config = dict(
    d_model=384,
    d_mlp=1024,
    norm='rmsnorm',
    rope_base=10000.0,
    attn_scale=0.177,
    bias='none',
    tie_embeddings=False,
    init_std_qkv=0.0247,
    init_std_o=0.0306,
    optimizer='soap_variant',
    lr=0.012,
    lr_head=0.0133,
    decay_shape='linear',
    seq_len=1024,
    steps=2386,
)
Each number is 50 + 10 x the weight over the matrix's rms, rounded and kept within 0 to 99. Layers, rows and columns count from 0.

# up: layer 10 MLP up, 1024x384, rms 0.0355, rows 8-31, columns 192-287
# down: layer 10 MLP down (transposed), 1024x384, rms 0.0353, rows 8-31, columns 192-287
# gate: layer 10 MLP gate, 1024x384, rms 0.035, rows 9-32, columns 192-287
up8:51 41 47 52 49 43 54 50 21 49 49 33 40 47 51 55 57 23 60 46 41 48 74 38 51 45 64 58 62 70 67 47 57 39 61 44 49 34 45 45 48 47 65 48 58 54 18 56 53 45 66 30 44 58 49 28 36 45 34 52 39 49 55 58 60 39 50 54 46 42 42 31 68 39 59 51 42 66 72 71 40 62 61 70 39 57 55 43 27 56 39 35 40 67 55 48
down8:41 57 38 58 53 52 44 36 43 70 48 54 47 45 58 61 43 61 51 32 43 47 66 62 62 61 58 48 39 58 24 54 42 49 36 41 43 52 53 47 37 54 41 56 51 58 28 43 73 39 66 40 39 57 54 41 61 61 57 49 45 52 46 48 43 65 48 49 54 65 55 28 44 51 39 49 31 55 59 72 42 46 56 41 56 49 35 36 50 45 44 35 64 50 49 49
gate9:69 43 58 52 54 44 73 58 47 50 34 52 51 59 54 47 58 55 66 66 44 43 45 70 55 73 44 60 61 49 59 29 36 48 36 62 58 47 50 56 46 41 38 58 54 53 36 48 54 57 49 52 44 43 49 46 47 57 38 48 56 46 56 51 45 55 43 52 51 58 62 43 41 40 49 62 57 53 64 80 51 41 57 59 28 68 46 46 36 41 48 32 53 61 42 50
up9:47 57 41 56 46 52 61 56 47 36 68 43 70 53 38 62 46 43 52 54 38 35 31 62 49 52 46 40 60 50 50 46 52 43 50 35 54 44 39 52 50 58 40 59 57 38 42 40 58 50 43 56 44 67 47 52 39 69 37 57 49 58 46 46 46 53 49 52 51 43 54 47 59 56 46 46 64 45 37 57 49 38 43 58 33 62 56 52 46 48 36 43 28 52 36 52
down9:52 42 45 61 58 54 42 47 27 55 47 57 46 66 43 57 64 41 40 44 46 30 40 40 53 60 48 49 36 41 51 42 56 53 66 53 66 61 55 59 62 26 48 58 76 40 64 55 47 61 55 20 69 31 71 34 55 48 43 50 48 64 59 58 55 52 33 48 61 38 49 50 48 47 42 49 53 38 63 50 53 53 57 47 45 41 59 48 46 64 38 34 49 42 39 48
gate10:36 64 61 44 34 53 52 57 58 65 51 57 72 45 37 51 44 31 66 63 37 71 54 56 61 59 38 60 52 37 47 59 33 52 60 67 45 51 64 65 57 38 40 62 45 54 45 52 46 57 59 34 43 51 47 50 55 69 47 61 41 49 66 48 54 48 49 55 57 53 61 72 40 20 51 38 50 39 65 56 68 42 45 60 45 40 42 53 43 48 49 39 35 36 54 53
up10:44 65 58 55 45 49 41 57 79 63 53 61 49 47 56 53 52 50 50 59 45 69 25 64 35 42 41 44 40 63 44 36 44 34 47 37 49 46 70 54 47 45 31 44 54 43 51 54 64 50 59 53 58 78 39 42 41 47 50 47 42 54 66 54 59 35 45 51 44 39 52 63 36 34 56 40 51 43 62 46 60 53 51 56 49 52 66 53 43 43 57 58 47 24 67 62
down10:37 57 54 47 44 28 84 47 37 49 51 62 55 53 36 43 55 54 40 67 47 43 64 46 56 49 56 58 47 40 30 43 44 41 40 54 53 71 34 54 42 53 46 46 29 47 37 46 41 57 42 57 61 38 38 45 50 14 42 67 46 40 39 40 40 52 79 55 51 42 46 43 63 56 40 48 51 24 52 44 66 29 45 58 52 41 39 66 36 64 61 45 45 64 48 52
gate11:49 41 56 22 61 58 58 26 61 50 62 61 59 56 41 35 50 53 37 37 43 62 40 58 36 45 37 47 68 40 42 45 62 64 47 53 52 46 38 41 54 63 50 50 42 30 46 65 45 49 46 38 61 58 37 53 31 66 53 49 60 65 36 54 39 50 48 32 56 54 39 45 41 64 44 44 53 49 59 45 47 49 45 61 58 58 42 52 54 33 44 60 51 39 57 62
up11:53 37 45 58 61 63 49 34 41 54 52 40 55 46 48 70 50 65 52 35 46 52 40 55 50 44 44 36 56 43 46 46 71 43 52 44 58 50 60 40 41 54 55 61 35 45 61 41 52 40 47 62 44 55 47 38 28 47 51 52 54 37 46 49 50 56 43 47 55 69 34 37 55 63 46 37 41 71 58 57 65 45 56 60 53 52 55 43 35 49 58 59 47 51 74 47
down11:44 66 36 14 52 70 68 49 45 47 45 61 34 57 25 52 50 39 52 62 55 61 53 57 52 74 48 37 54 54 46 54 49 44 63 54 54 47 45 33 55 35 66 21 43 52 52 43 43 50 56 51 42 29 63 46 49 39 50 34 59 57 42 41 55 55 67 47 57 53 71 33 30 34 54 44 50 46 55 43 44 53 34 69 49 47 45 35 57 49 62 59 52 37 50 43
gate12:44 48 47 54 58 43 37 40 59 35 50 41 48 52 40 40 42 54 42 69 68 35 61 58 37 47 49 52 42 58 50 50 28 69 32 49 62 50 62 64 46 50 46 56 54 39 54 60 53 40 42 57 57 38 42 40 51 41 39 48 60 59 41 51 51 50 52 48 53 59 37 38 38 56 58 51 62 52 50 43 53 58 60 52 70 63 41 40 56 52 65 50 54 36 49 53
up12:30 60 42 40 42 64 59 47 48 17 44 54 69 57 61 69 49 46 42 44 62 46 57 54 24 55 45 48 64 52 59 53 56 49 52 57 44 39 47 43 42 43 51 50 57 39 48 42 56 48 42 55 48 64 58 48 41 44 50 49 49 49 35 48 51 43 58 48 56 26 57 52 52 40 62 33 49 40 49 42 53 47 56 46 44 51 58 34 46 58 46 38 42 37 57 60
down12:41 59 59 46 68 57 37 50 53 42 34 54 54 40 51 48 49 40 50 62 70 44 41 54 34 57 47 69 69 56 49 58 41 43 70 51 55 56 61 51 46 44 42 51 55 47 40 61 63 56 54 62 38 56 61 69 63 60 24 58 35 60 49 76 59 55 47 46 41 36 47 52 47 28 48 38 42 54 49 63 43 65 62 54 62 57 51 68 61 57 57 47 55 59 41 52
gate13:52 44 47 46 43 40 49 34 51 44 61 68 56 50 39 38 61 45 46 36 41 39 71 37 54 62 46 42 44 45 47 43 45 49 46 51 47 52 44 44 48 57 39 41 74 48 34 59 42 47 58 65 54 48 48 60 55 59 29 50 49 61 49 77 48 42 38 51 62 54 22 68 53 64 68 60 39 50 65 55 70 49 54 59 43 47 52 46 47 62 54 64 57 52 47 45
up13:50 44 54 61 55 60 52 56 49 54 60 42 43 62 49 46 68 51 43 53 60 69 41 36 62 51 43 46 65 40 39 40 48 33 44 52 46 46 42 51 59 42 58 59 56 40 49 53 46 55 46 50 43 36 40 44 44 51 57 48 54 51 40 53 30 35 52 67 61 45 61 43 33 44 52 63 54 51 50 61 50 62 49 50 62 55 48 60 46 66 56 54 66 52 48 21
down13:55 69 47 55 45 58 43 56 40 53 53 46 38 49 59 60 64 46 53 48 43 39 53 41 47 43 28 43 54 45 61 46 51 38 54 42 35 55 41 64 35 60 50 48 64 48 58 51 66 48 56 51 50 54 67 40 52 40 38 41 40 56 60 33 44 53 34 53 48 64 49 70 49 48 68 42 70 54 42 60 37 48 40 54 61 48 52 51 57 52 35 54 39 71 57 46
gate14:57 51 67 66 42 39 51 63 39 50 47 50 52 52 44 48 31 51 50 53 33 41 67 60 43 53 52 40 42 35 52 56 66 45 60 41 44 51 54 54 47 55 46 74 56 42 54 46 39 50 50 50 33 74 49 59 47 44 37 67 40 47 50 53 54 40 52 33 53 43 35 62 61 43 50 50 51 55 50 44 37 29 55 53 44 58 63 41 43 43 50 52 67 49 57 63
up14:43 48 31 42 51 39 36 49 71 50 63 74 63 55 66 53 45 43 43 51 60 51 42 53 58 60 49 66 73 54 57 55 35 59 38 64 40 50 58 76 61 37 52 46 35 48 60 40 35 78 35 55 35 51 42 65 72 53 42 58 56 52 71 60 56 42 62 47 55 62 35 49 46 51 57 52 55 56 45 53 57 55 59 52 33 32 56 63 53 43 72 40 57 80 40 39
down14:58 52 54 52 41 53 64 41 58 56 57 66 40 28 61 53 44 59 47 38 29 43 33 37 70 64 42 46 61 48 47 50 48 53 45 52 55 45 33 42 42 42 56 57 51 43 49 36 47 45 34 41 49 57 60 57 38 28 50 64 53 53 68 53 51 47 44 48 41 56 43 32 46 51 64 77 36 48 55 43 41 62 50 44 53 47 53 40 51 47 66 41 62 52 57 60
gate15:40 46 44 48 48 58 50 52 46 51 53 59 57 53 50 32 48 41 42 60 45 58 62 67 72 67 63 60 59 54 37 76 61 45 42 50 45 38 55 46 48 51 58 63 48 43 53 40 47 63 54 43 35 36 59 40 47 40 39 64 45 31 65 52 48 39 46 67 64 50 63 51 65 48 42 44 47 58 39 58 44 47 52 41 43 45 49 56 55 50 58 52 49 49 59 49
up15:48 69 58 49 36 69 57 44 47 39 31 48 36 73 41 55 42 30 56 52 42 57 40 50 24 43 52 46 64 45 57 45 61 52 62 57 54 67 38 55 55 53 57 63 40 55 68 42 24 56 55 41 43 43 47 43 67 70 44 58 57 43 37 57 60 48 51 64 47 39 48 64 47 42 49 59 48 33 39 56 52 48 63 46 58 36 44 48 32 50 32 50 46 40 51 58
down15:67 57 51 57 64 51 56 50 36 33 53 61 44 51 50 43 68 36 61 47 45 67 55 62 59 62 43 54 50 58 46 50 39 60 46 44 67 50 53 57 61 71 63 50 40 46 57 57 39 51 51 46 37 69 33 66 48 37 53 47 48 53 43 50 58 63 23 43 43 33 34 58 66 71 43 55 45 54 41 50 56 57 67 50 46 46 47 41 56 42 45 68 58 52 48 20
gate16:61 46 66 39 29 53 60 51 61 41 53 57 56 52 56 38 40 63 31 44 47 49 56 26 51 37 52 70 39 57 60 49 37 44 58 55 55 40 49 54 49 51 34 50 43 59 53 57 54 49 50 49 46 57 54 47 66 53 39 51 61 44 55 46 55 41 63 57 52 54 65 30 47 37 65 64 60 54 42 55 57 62 54 50 59 59 54 55 55 55 37 53 69 47 59 53
up16:53 66 46 66 39 67 44 49 47 43 49 56 51 58 52 39 65 59 36 57 56 65 73 57 64 61 40 56 63 39 64 61 59 52 57 58 39 63 35 35 68 45 61 35 48 50 55 45 58 56 50 51 62 45 52 47 48 40 52 46 47 43 48 58 50 34 55 56 58 57 41 75 40 59 36 47 39 55 55 68 63 59 46 62 42 37 51 63 53 51 36 62 74 46 47 37
down16:51 66 49 44 45 68 42 51 53 52 27 33 62 36 47 55 42 55 57 59 49 51 50 42 56 50 55 40 54 54 54 59 58 34 47 32 56 62 36 57 44 41 51 37 59 67 46 43 31 64 60 42 60 52 61 66 55 46 55 61 49 48 56 44 60 63 38 55 49 50 30 51 59 41 47 62 41 39 56 54 49 51 45 54 38 40 40 53 34 45 52 49 64 50 45 59
gate17:33 38 36 53 47 55 59 48 56 66 49 57 37 29 55 48 55 47 61 71 44 43 60 56 33 29 68 50 42 52 47 48 35 47 51 42 46 46 71 49 33 44 45 34 57 58 59 65 69 58 47 48 51 38 43 49 44 47 61 41 43 52 45 41 40 59 74 56 57 53 47 51 41 66 50 42 44 44 51 50 52 66 66 37 52 61 53 40 41 61 30 50 39 38 45 52
up17:67 26 51 67 50 53 53 50 46 58 61 54 46 52 47 41 45 30 55 48 41 41 53 41 56 45 54 64 28 60 32 43 68 72 35 56 66 52 40 44 54 45 43 65 64 52 49 39 64 56 41 41 42 60 62 52 54 55 59 52 46 65 54 46 68 49 56 60 61 43 26 45 50 57 73 38 59 27 49 61 54 40 31 58 45 39 64 47 46 53 53 40 50 52 59 55
down17:36 57 63 45 59 42 55 55 37 46 53 59 62 51 36 45 43 54 60 44 17 49 18 45 38 54 48 53 49 57 46 59 58 53 48 33 56 47 46 51 63 36 52 62 48 45 32 50 59 59 57 58 29 47 47 56 39 39 67 45 53 59 55 53 60 52 45 55 47 65 25 55 57 43 50 51 50 57 59 55 53 49 45 47 56 56 60 52 49 59 40 39 53 40 42 52
gate18:64 51 43 26 40 40 44 36 23 37 56 40 39 50 55 76 71 58 26 52 54 64 39 55 61 65 44 30 48 38 53 39 52 36 54 47 48 52 46 45 45 56 39 65 44 41 48 58 47 70 69 47 36 42 49 40 40 59 57 36 50 30 45 52 47 51 37 45 59 56 37 54 58 68 37 63 28 48 59 46 67 49 68 55 41 40 54 51 49 59 54 52 56 40 48 56
up18:48 55 35 53 45 67 64 70 48 65 43 39 40 48 35 47 36 59 33 43 48 36 45 43 56 51 35 60 48 37 53 63 38 52 58 70 58 45 37 39 36 35 30 44 30 43 41 63 44 44 39 50 40 34 30 37 33 62 32 42 41 44 44 58 47 44 48 57 69 33 65 56 46 70 67 51 66 65 49 39 51 63 41 63 59 62 40 64 54 52 49 52 58 38 66 45
down18:66 41 46 44 50 45 45 48 24 53 56 56 52 63 55 47 61 35 44 52 43 46 45 56 58 54 58 41 44 42 55 54 56 47 61 42 51 50 45 48 50 67 48 36 50 46 39 26 50 73 54 45 53 63 51 43 49 28 51 37 53 53 50 46 52 45 46 37 44 40 48 34 43 51 38 57 57 57 52 34 54 51 43 52 60 48 59 31 59 50 58 58 65 54 40 69
gate19:45 62 54 44 29 66 49 45 40 32 56 28 47 47 49 71 46 60 64 55 52 60 57 52 43 47 57 54 51 29 60 44 73 59 54 56 54 51 39 42 48 57 55 48 42 42 41 47 48 35 44 44 59 40 50 61 35 48 61 33 66 61 56 58 49 51 54 34 36 54 52 38 63 77 42 69 38 44 75 28 51 57 65 56 32 49 48 44 54 49 52 52 60 49 54 41
up19:57 51 45 57 63 49 48 55 47 65 43 33 48 59 39 46 35 45 54 37 42 50 43 44 63 53 40 32 46 68 65 49 64 56 54 46 63 43 32 50 38 48 65 42 48 51 51 61 38 59 54 51 38 34 54 60 66 31 60 30 32 59 56 50 61 68 48 58 40 56 58 47 45 53 61 56 57 56 48 32 35 51 55 54 59 56 51 39 48 43 44 72 41 45 46 54
down19:52 47 56 36 50 24 56 57 47 60 35 43 50 36 45 48 53 56 41 43 68 47 47 55 63 57 48 43 61 39 58 49 63 58 50 67 29 51 29 71 62 62 43 58 32 63 61 37 47 68 76 73 60 45 54 52 53 70 46 47 34 55 34 64 43 52 51 41 59 50 35 53 64 52 69 43 40 64 45 45 58 48 48 39 57 59 64 43 54 44 55 56 54 34 49 59
gate20:49 56 51 56 63 54 50 52 35 47 57 60 50 62 53 54 52 51 43 50 60 45 51 47 67 53 35 48 52 67 52 61 62 30 38 27 63 49 52 56 50 46 60 44 46 55 50 55 43 66 70 43 39 61 52 54 47 37 48 37 56 56 28 53 35 48 60 46 62 44 39 58 48 57 40 56 64 45 30 52 44 55 45 56 62 44 54 55 63 45 52 69 35 45 54 55
up20:53 51 59 49 79 30 38 63 51 42 60 52 47 59 55 50 60 67 44 57 71 48 50 46 53 44 50 48 53 49 50 53 44 39 46 62 47 65 55 40 60 64 65 51 35 47 65 51 28 49 32 61 43 52 53 70 36 38 74 57 47 62 42 38 54 50 50 59 57 30 41 47 77 71 45 46 65 38 55 46 61 47 49 61 62 46 39 58 44 62 52 30 59 58 37 51
down20:59 37 59 58 53 38 54 34 66 42 65 67 43 43 49 47 51 49 57 50 28 54 56 41 42 58 69 50 50 70 54 57 41 52 49 43 36 49 77 55 41 66 60 50 57 55 52 56 32 44 38 64 52 51 63 62 52 35 52 60 49 52 72 43 81 62 52 68 50 41 68 62 53 51 57 48 77 50 56 58 62 67 34 41 58 54 57 28 55 66 46 49 30 68 50 56
gate21:64 55 53 49 37 32 42 51 56 60 52 53 51 58 36 57 50 44 39 57 39 60 42 36 43 37 45 46 43 53 47 51 62 48 58 52 40 34 31 42 42 75 27 62 30 39 53 40 57 66 31 37 71 26 49 41 34 43 60 58 55 57 61 56 45 47 50 43 45 57 75 50 60 47 50 55 51 53 70 33 41 48 45 38 54 48 49 55 52 38 46 41 65 37 59 46
up21:30 57 56 48 51 34 41 37 64 50 51 43 50 34 56 48 54 61 43 30 44 53 56 51 64 45 60 53 48 59 40 55 61 58 65 67 68 61 52 53 64 38 46 45 42 78 59 37 44 43 37 58 41 51 63 48 62 47 47 65 56 58 52 54 54 54 62 39 62 51 43 39 41 72 51 58 62 53 57 35 49 48 56 49 42 48 59 57 70 38 54 57 60 71 56 72
down21:33 57 51 36 38 47 48 51 43 69 48 51 67 52 42 51 58 42 56 59 44 38 68 51 56 20 57 51 50 47 50 60 57 50 51 55 59 64 32 43 62 47 41 56 36 37 54 57 46 58 54 58 59 67 47 40 60 64 71 40 48 54 44 55 33 46 63 54 51 28 38 44 38 58 40 54 59 39 41 42 37 40 58 42 50 41 44 43 53 51 50 72 42 54 32 59
gate22:44 39 71 56 36 49 52 56 56 42 47 50 49 59 49 58 65 55 33 48 52 58 47 43 62 44 48 57 61 39 36 42 52 19 31 26 49 57 50 55 47 56 35 51 47 44 51 60 37 46 43 40 59 62 56 37 54 59 66 62 46 42 41 49 35 36 26 50 46 60 64 55 63 40 55 41 54 49 39 52 49 48 59 52 61 45 58 43 50 59 54 65 55 68 46 53
up22:48 46 40 55 65 63 72 65 54 61 51 29 62 30 51 54 52 53 44 65 53 30 50 62 55 46 57 57 39 60 60 43 46 60 58 68 54 44 50 51 56 32 42 43 55 51 49 52 54 38 21 58 40 68 46 55 55 39 42 56 65 48 40 39 62 57 39 45 43 56 36 49 37 65 40 44 53 64 72 38 56 40 67 44 35 37 50 52 48 33 63 60 52 51 71 60
down22:37 49 54 49 29 55 50 52 58 58 49 57 49 42 57 64 50 59 41 40 39 38 50 71 58 73 52 40 56 47 64 59 48 43 36 31 49 51 60 38 38 46 38 53 50 64 40 41 50 52 52 34 58 41 51 57 35 35 39 46 45 35 53 38 50 54 69 57 56 36 52 61 49 27 42 45 41 72 43 45 44 41 52 53 51 51 57 35 65 37 42 52 60 66 46 66
gate23:64 46 45 42 43 58 51 52 52 58 56 55 66 50 49 56 44 42 45 60 37 52 43 53 53 46 51 44 39 46 49 53 42 74 51 39 45 48 34 60 47 57 36 57 51 53 58 45 55 46 39 44 61 58 53 49 34 47 36 49 49 42 59 54 46 37 61 48 51 53 68 59 37 57 49 39 50 48 50 59 46 44 52 56 47 46 54 49 47 52 43 79 39 47 47 43
up23:58 46 32 38 50 53 43 49 50 42 46 70 61 46 67 39 32 39 52 61 54 57 54 46 58 52 52 33 49 33 38 38 38 62 77 52 61 32 58 63 61 38 48 30 50 49 54 38 48 48 42 51 68 55 54 39 45 41 52 50 41 51 40 57 65 57 56 57 44 56 48 65 45 48 68 53 64 51 52 45 50 60 53 57 42 70 35 37 53 50 32 36 55 52 44 56
down23:61 41 57 45 43 44 54 52 46 50 47 52 58 27 48 50 46 57 35 40 65 60 67 58 67 68 55 49 48 38 44 43 63 27 61 39 53 53 60 57 45 43 66 37 50 45 41 54 47 56 43 40 54 32 32 51 46 42 50 35 47 52 54 44 45 42 37 61 44 48 58 45 56 39 44 53 71 44 47 53 60 35 51 56 53 52 57 57 70 47 42 54 49 64 60 46
gate24:52 39 54 45 41 49 52 46 45 53 57 62 30 66 39 29 50 44 55 47 50 69 52 62 58 72 56 42 48 47 35 61 37 43 56 55 54 41 41 46 56 47 48 44 41 44 73 44 43 43 38 58 53 36 38 53 39 56 45 50 50 32 47 65 40 40 49 52 66 60 49 44 58 56 52 54 45 55 61 43 39 57 64 47 55 34 49 56 46 50 68 34 51 48 43 40
up24:60 53 55 43 45 41 69 44 48 50 40 41 56 47 40 51 57 62 31 37 53 50 56 53 55 49 70 45 58 56 58 45 59 53 37 66 15 50 69 69 63 46 47 51 66 49 75 52 45 55 69 62 42 42 45 48 38 58 59 61 54 64 45 40 51 51 59 46 59 59 59 63 48 41 45 48 60 50 60 55 44 44 58 41 52 57 52 52 62 56 41 62 54 60 55 45
down24:59 50 70 46 59 33 54 39 50 52 71 48 63 65 49 70 56 59 58 43 58 39 52 47 52 47 56 60 64 51 48 60 41 52 42 53 27 62 37 39 62 38 50 46 66 46 42 37 48 75 47 34 42 48 28 53 52 56 44 53 50 49 58 40 47 58 55 60 41 57 64 49 37 54 37 68 53 25 54 66 56 47 57 55 51 61 60 43 63 43 43 50 54 58 62 57
gate25:51 44 38 52 52 58 38 68 47 43 51 52 54 41 58 54 72 42 32 71 56 59 51 29 48 51 47 42 38 47 42 54 46 38 54 55 35 51 47 31 63 39 45 36 50 52 51 47 57 47 43 49 34 56 52 37 34 64 68 59 49 55 43 68 30 69 49 46 47 51 48 69 69 42 56 45 47 72 37 40 65 47 62 48 42 59 39 54 39 47 48 47 74 55 62 54
up25:49 46 24 17 59 63 38 66 61 44 33 55 54 30 39 56 57 30 47 56 53 37 44 43 34 29 40 60 52 46 38 57 47 50 62 49 46 39 61 53 49 54 52 36 60 60 71 48 53 50 39 51 37 51 65 48 42 57 51 52 44 56 47 38 32 33 51 59 57 59 50 32 44 67 49 48 55 49 54 44 38 61 58 46 59 41 36 52 42 58 58 49 63 53 34 41
down25:42 33 46 41 41 50 57 44 47 40 56 52 54 54 48 57 50 51 42 48 59 47 41 62 54 37 49 59 60 69 67 65 30 40 44 63 45 54 35 63 46 38 52 53 41 53 23 61 50 51 53 46 39 43 54 57 40 50 53 49 36 78 55 32 74 49 36 56 56 31 58 50 42 47 53 47 75 32 48 48 74 51 41 39 43 59 56 47 64 44 50 53 52 56 46 53
gate26:58 49 52 59 45 55 52 53 56 59 49 54 53 65 34 32 39 63 46 41 42 69 47 42 46 63 48 65 38 55 48 49 44 34 41 52 33 52 46 42 42 56 39 44 64 57 58 57 58 44 61 65 62 36 44 62 58 69 54 39 33 43 50 64 55 53 63 40 66 50 45 65 50 36 31 59 49 62 52 59 41 58 54 49 61 55 61 39 41 38 59 47 66 54 50 41
up26:40 50 54 41 39 67 39 54 65 47 28 66 60 41 42 45 44 55 48 44 65 42 59 60 40 44 49 56 34 43 33 47 58 62 48 46 57 58 47 46 66 58 65 54 41 54 48 36 53 39 44 48 42 45 62 46 35 53 47 41 66 44 38 56 52 65 50 56 39 48 38 61 37 46 65 44 54 34 53 47 56 43 50 48 55 52 42 52 48 39 54 47 36 50 45 53
down26:44 61 43 45 45 48 37 42 52 51 36 69 53 51 44 39 50 44 64 44 53 46 67 48 43 43 63 54 51 43 47 53 53 44 42 40 42 54 38 45 58 59 60 37 60 37 56 53 37 34 53 47 46 61 42 56 52 54 58 56 36 38 54 48 44 58 57 43 44 52 50 54 57 50 58 45 57 65 43 64 47 51 58 55 35 45 57 43 44 53 51 59 47 61 42 55
gate27:63 46 52 43 57 44 42 52 59 63 32 43 39 70 50 58 44 33 47 52 42 57 56 71 48 52 43 47 59 72 67 40 53 49 37 65 29 50 59 50 49 62 62 27 47 46 68 65 60 50 17 38 53 45 37 52 29 52 40 59 55 38 55 49 49 46 37 46 53 54 47 53 55 56 61 47 59 69 73 59 65 47 54 43 49 53 47 56 33 43 63 54 50 38 55 48
up27:51 54 50 48 45 41 22 43 57 37 48 40 36 50 46 51 44 61 70 41 51 58 57 46 35 38 50 47 37 45 46 70 64 54 39 69 57 65 50 58 62 45 35 42 60 37 53 28 52 57 58 44 40 41 48 47 40 58 65 66 58 58 45 37 48 59 58 64 51 66 40 52 47 48 44 59 44 53 52 52 64 38 64 55 61 50 58 64 57 47 57 60 45 44 76 39
down27:46 42 46 50 54 49 47 54 44 51 62 70 46 51 62 37 72 63 74 53 40 68 51 52 46 54 68 64 37 52 32 48 46 35 55 30 46 58 35 50 49 57 54 42 59 56 52 43 47 43 46 47 45 43 26 43 51 81 56 42 42 65 42 59 59 46 58 30 32 41 27 53 32 53 47 47 50 60 52 48 43 50 57 51 69 47 55 59 47 35 50 55 53 58 55 34
gate28:42 62 59 58 61 68 45 42 46 60 35 57 48 34 45 59 55 65 46 61 31 50 47 40 40 33 39 59 44 44 38 59 33 39 56 56 50 41 55 45 36 57 40 44 47 50 42 48 41 40 53 46 72 31 53 47 56 56 65 63 40 41 56 47 37 53 39 49 58 54 33 47 59 57 62 32 49 61 34 23 61 49 59 31 57 64 49 43 65 48 74 68 56 35 45 54
up28:65 49 54 42 50 19 63 39 58 58 44 24 44 56 44 31 58 37 51 60 59 53 61 68 55 47 59 46 38 41 43 47 47 45 42 46 56 60 48 50 67 61 44 51 56 37 61 62 48 57 43 57 55 43 48 63 33 58 57 50 47 49 41 53 52 57 53 59 60 57 65 45 44 41 34 54 46 34 64 49 42 42 35 52 48 47 43 59 62 55 31 51 34 43 34 52
down28:49 56 58 45 48 47 55 46 67 61 53 65 50 40 47 50 31 63 47 48 53 57 49 50 36 52 62 54 43 37 32 38 67 61 53 46 46 66 53 42 53 61 55 40 57 51 43 48 31 64 53 43 45 55 57 64 40 47 55 55 68 63 52 72 54 59 43 63 50 34 58 62 47 70 47 75 37 43 73 55 53 56 46 51 56 53 38 41 64 44 48 54 46 41 44 61
gate29:41 45 41 53 47 43 55 46 63 54 50 35 63 45 51 48 52 47 59 52 45 41 47 35 56 58 50 58 52 45 51 63 57 54 57 46 36 58 61 46 55 43 42 38 62 36 35 27 53 48 45 54 52 78 50 60 64 72 36 50 46 48 51 49 56 39 69 60 56 46 59 59 45 57 40 54 64 58 40 45 64 42 55 55 36 23 59 54 54 44 53 49 46 50 45 54
up29:55 31 47 62 42 50 42 39 37 44 49 60 46 38 57 54 45 44 52 49 41 53 53 62 36 38 36 50 38 59 44 49 55 43 61 43 66 55 36 42 57 39 47 37 60 50 45 43 46 38 33 47 45 53 39 53 47 61 57 38 47 57 63 50 43 36 80 37 41 56 42 44 65 61 44 45 46 55 44 44 36 44 57 41 59 42 40 47 42 45 43 54 64 49 61 46
down29:30 52 37 58 42 54 37 53 58 44 48 36 44 63 50 53 47 50 44 37 43 41 34 73 52 54 53 52 38 41 27 42 54 53 46 56 59 58 44 56 41 45 47 51 59 39 38 54 50 41 52 52 54 56 61 40 48 50 59 48 54 70 73 69 33 52 42 49 56 68 59 62 49 48 59 51 52 68 64 61 50 58 53 60 41 59 57 50 40 55 56 64 45 56 48 45
gate30:56 55 42 58 50 51 52 56 47 35 47 45 48 62 58 51 49 48 57 54 50 60 32 49 65 54 46 61 50 36 44 58 71 66 54 50 47 38 42 59 45 39 55 41 54 38 37 45 54 53 39 60 48 47 47 56 29 58 54 58 53 49 37 62 58 59 46 51 48 32 31 46 57 53 50 40 47 53 27 46 54 33 67 44 45 44 48 50 54 58 58 70 41 42 54 52
up30:41 57 55 46 34 45 28 47 60 47 77 48 48 58 46 59 43 44 58 40 53 47 40 50 46 50 57 59 44 50 48 61 55 57 63 55 42 45 35 55 50 46 63 40 60 50 54 49 28 58 30 58 61 49 35 57 53 87 54 48 46 45 63 41 54 51 48 62 38 42 38 47 59 50 37 63 40 46 62 43 61 28 60 55 39 42 49 49 62 43 45 65 66 51 50 54
down30:38 62 62 48 54 52 44 68 50 61 60 63 55 52 51 58 52 50 44 52 57 55 51 51 43 60 63 32 48 51 54 49 53 50 61 57 54 60 57 58 37 61 64 55 43 49 45 48 61 53 42 44 43 54 52 54 69 67 30 27 50 42 31 61 57 35 47 66 43 47 38 54 61 67 51 56 43 41 41 69 44 32 42 32 57 60 53 67 46 54 43 71 39 52 43 53
gate31:38 52 54 51 41 53 40 46 31 63 51 36 46 59 49 50 52 50 45 56 47 44 43 52 51 34 46 56 56 38 49 58 47 38 67 47 45 67 52 75 52 53 54 50 42 44 63 63 52 49 54 49 44 37 34 53 60 33 59 53 51 54 60 50 49 63 57 57 50 55 58 63 46 49 39 59 61 58 57 60 65 48 60 41 50 61 49 45 78 51 40 50 65 32 36 52
up31:29 63 59 50 58 64 56 64 51 52 35 53 40 51 50 42 36 57 54 57 50 55 62 49 55 47 42 46 60 57 44 56 65 43 40 49 42 48 49 53 48 64 49 55 55 57 60 44 51 36 46 56 52 40 46 24 43 47 31 51 53 26 51 48 33 41 40 47 44 38 52 34 35 55 49 54 38 35 42 50 28 38 45 59 40 42 57 58 51 39 56 57 42 47 38 42
down31:60 49 64 38 38 37 46 58 46 55 40 48 42 41 56 59 67 56 39 56 35 46 57 44 64 54 60 37 53 50 55 74 35 49 45 57 59 46 47 63 69 34 64 34 55 48 63 46 68 46 36 63 52 55 46 44 50 67 52 45 47 64 58 48 57 24 52 49 74 57 43 48 39 44 55 43 50 50 65 48 56 38 51 46 45 35 48 42 49 58 48 69 42 56 37 43
gate32:59 63 39 52 51 40 54 54 52 56 53 54 50 53 66 47 53 66 59 60 48 47 41 51 39 30 52 40 57 68 40 50 43 55 63 55 50 48 58 38 48 60 47 34 35 42 51 47 64 50 44 44 33 52 53 61 35 37 48 69 35 53 60 46 57 78 50 51 57 53 46 38 48 59 58 51 57 31 52 49 33 59 55 54 30 45 49 37 55 62 60 54 44 48 29 39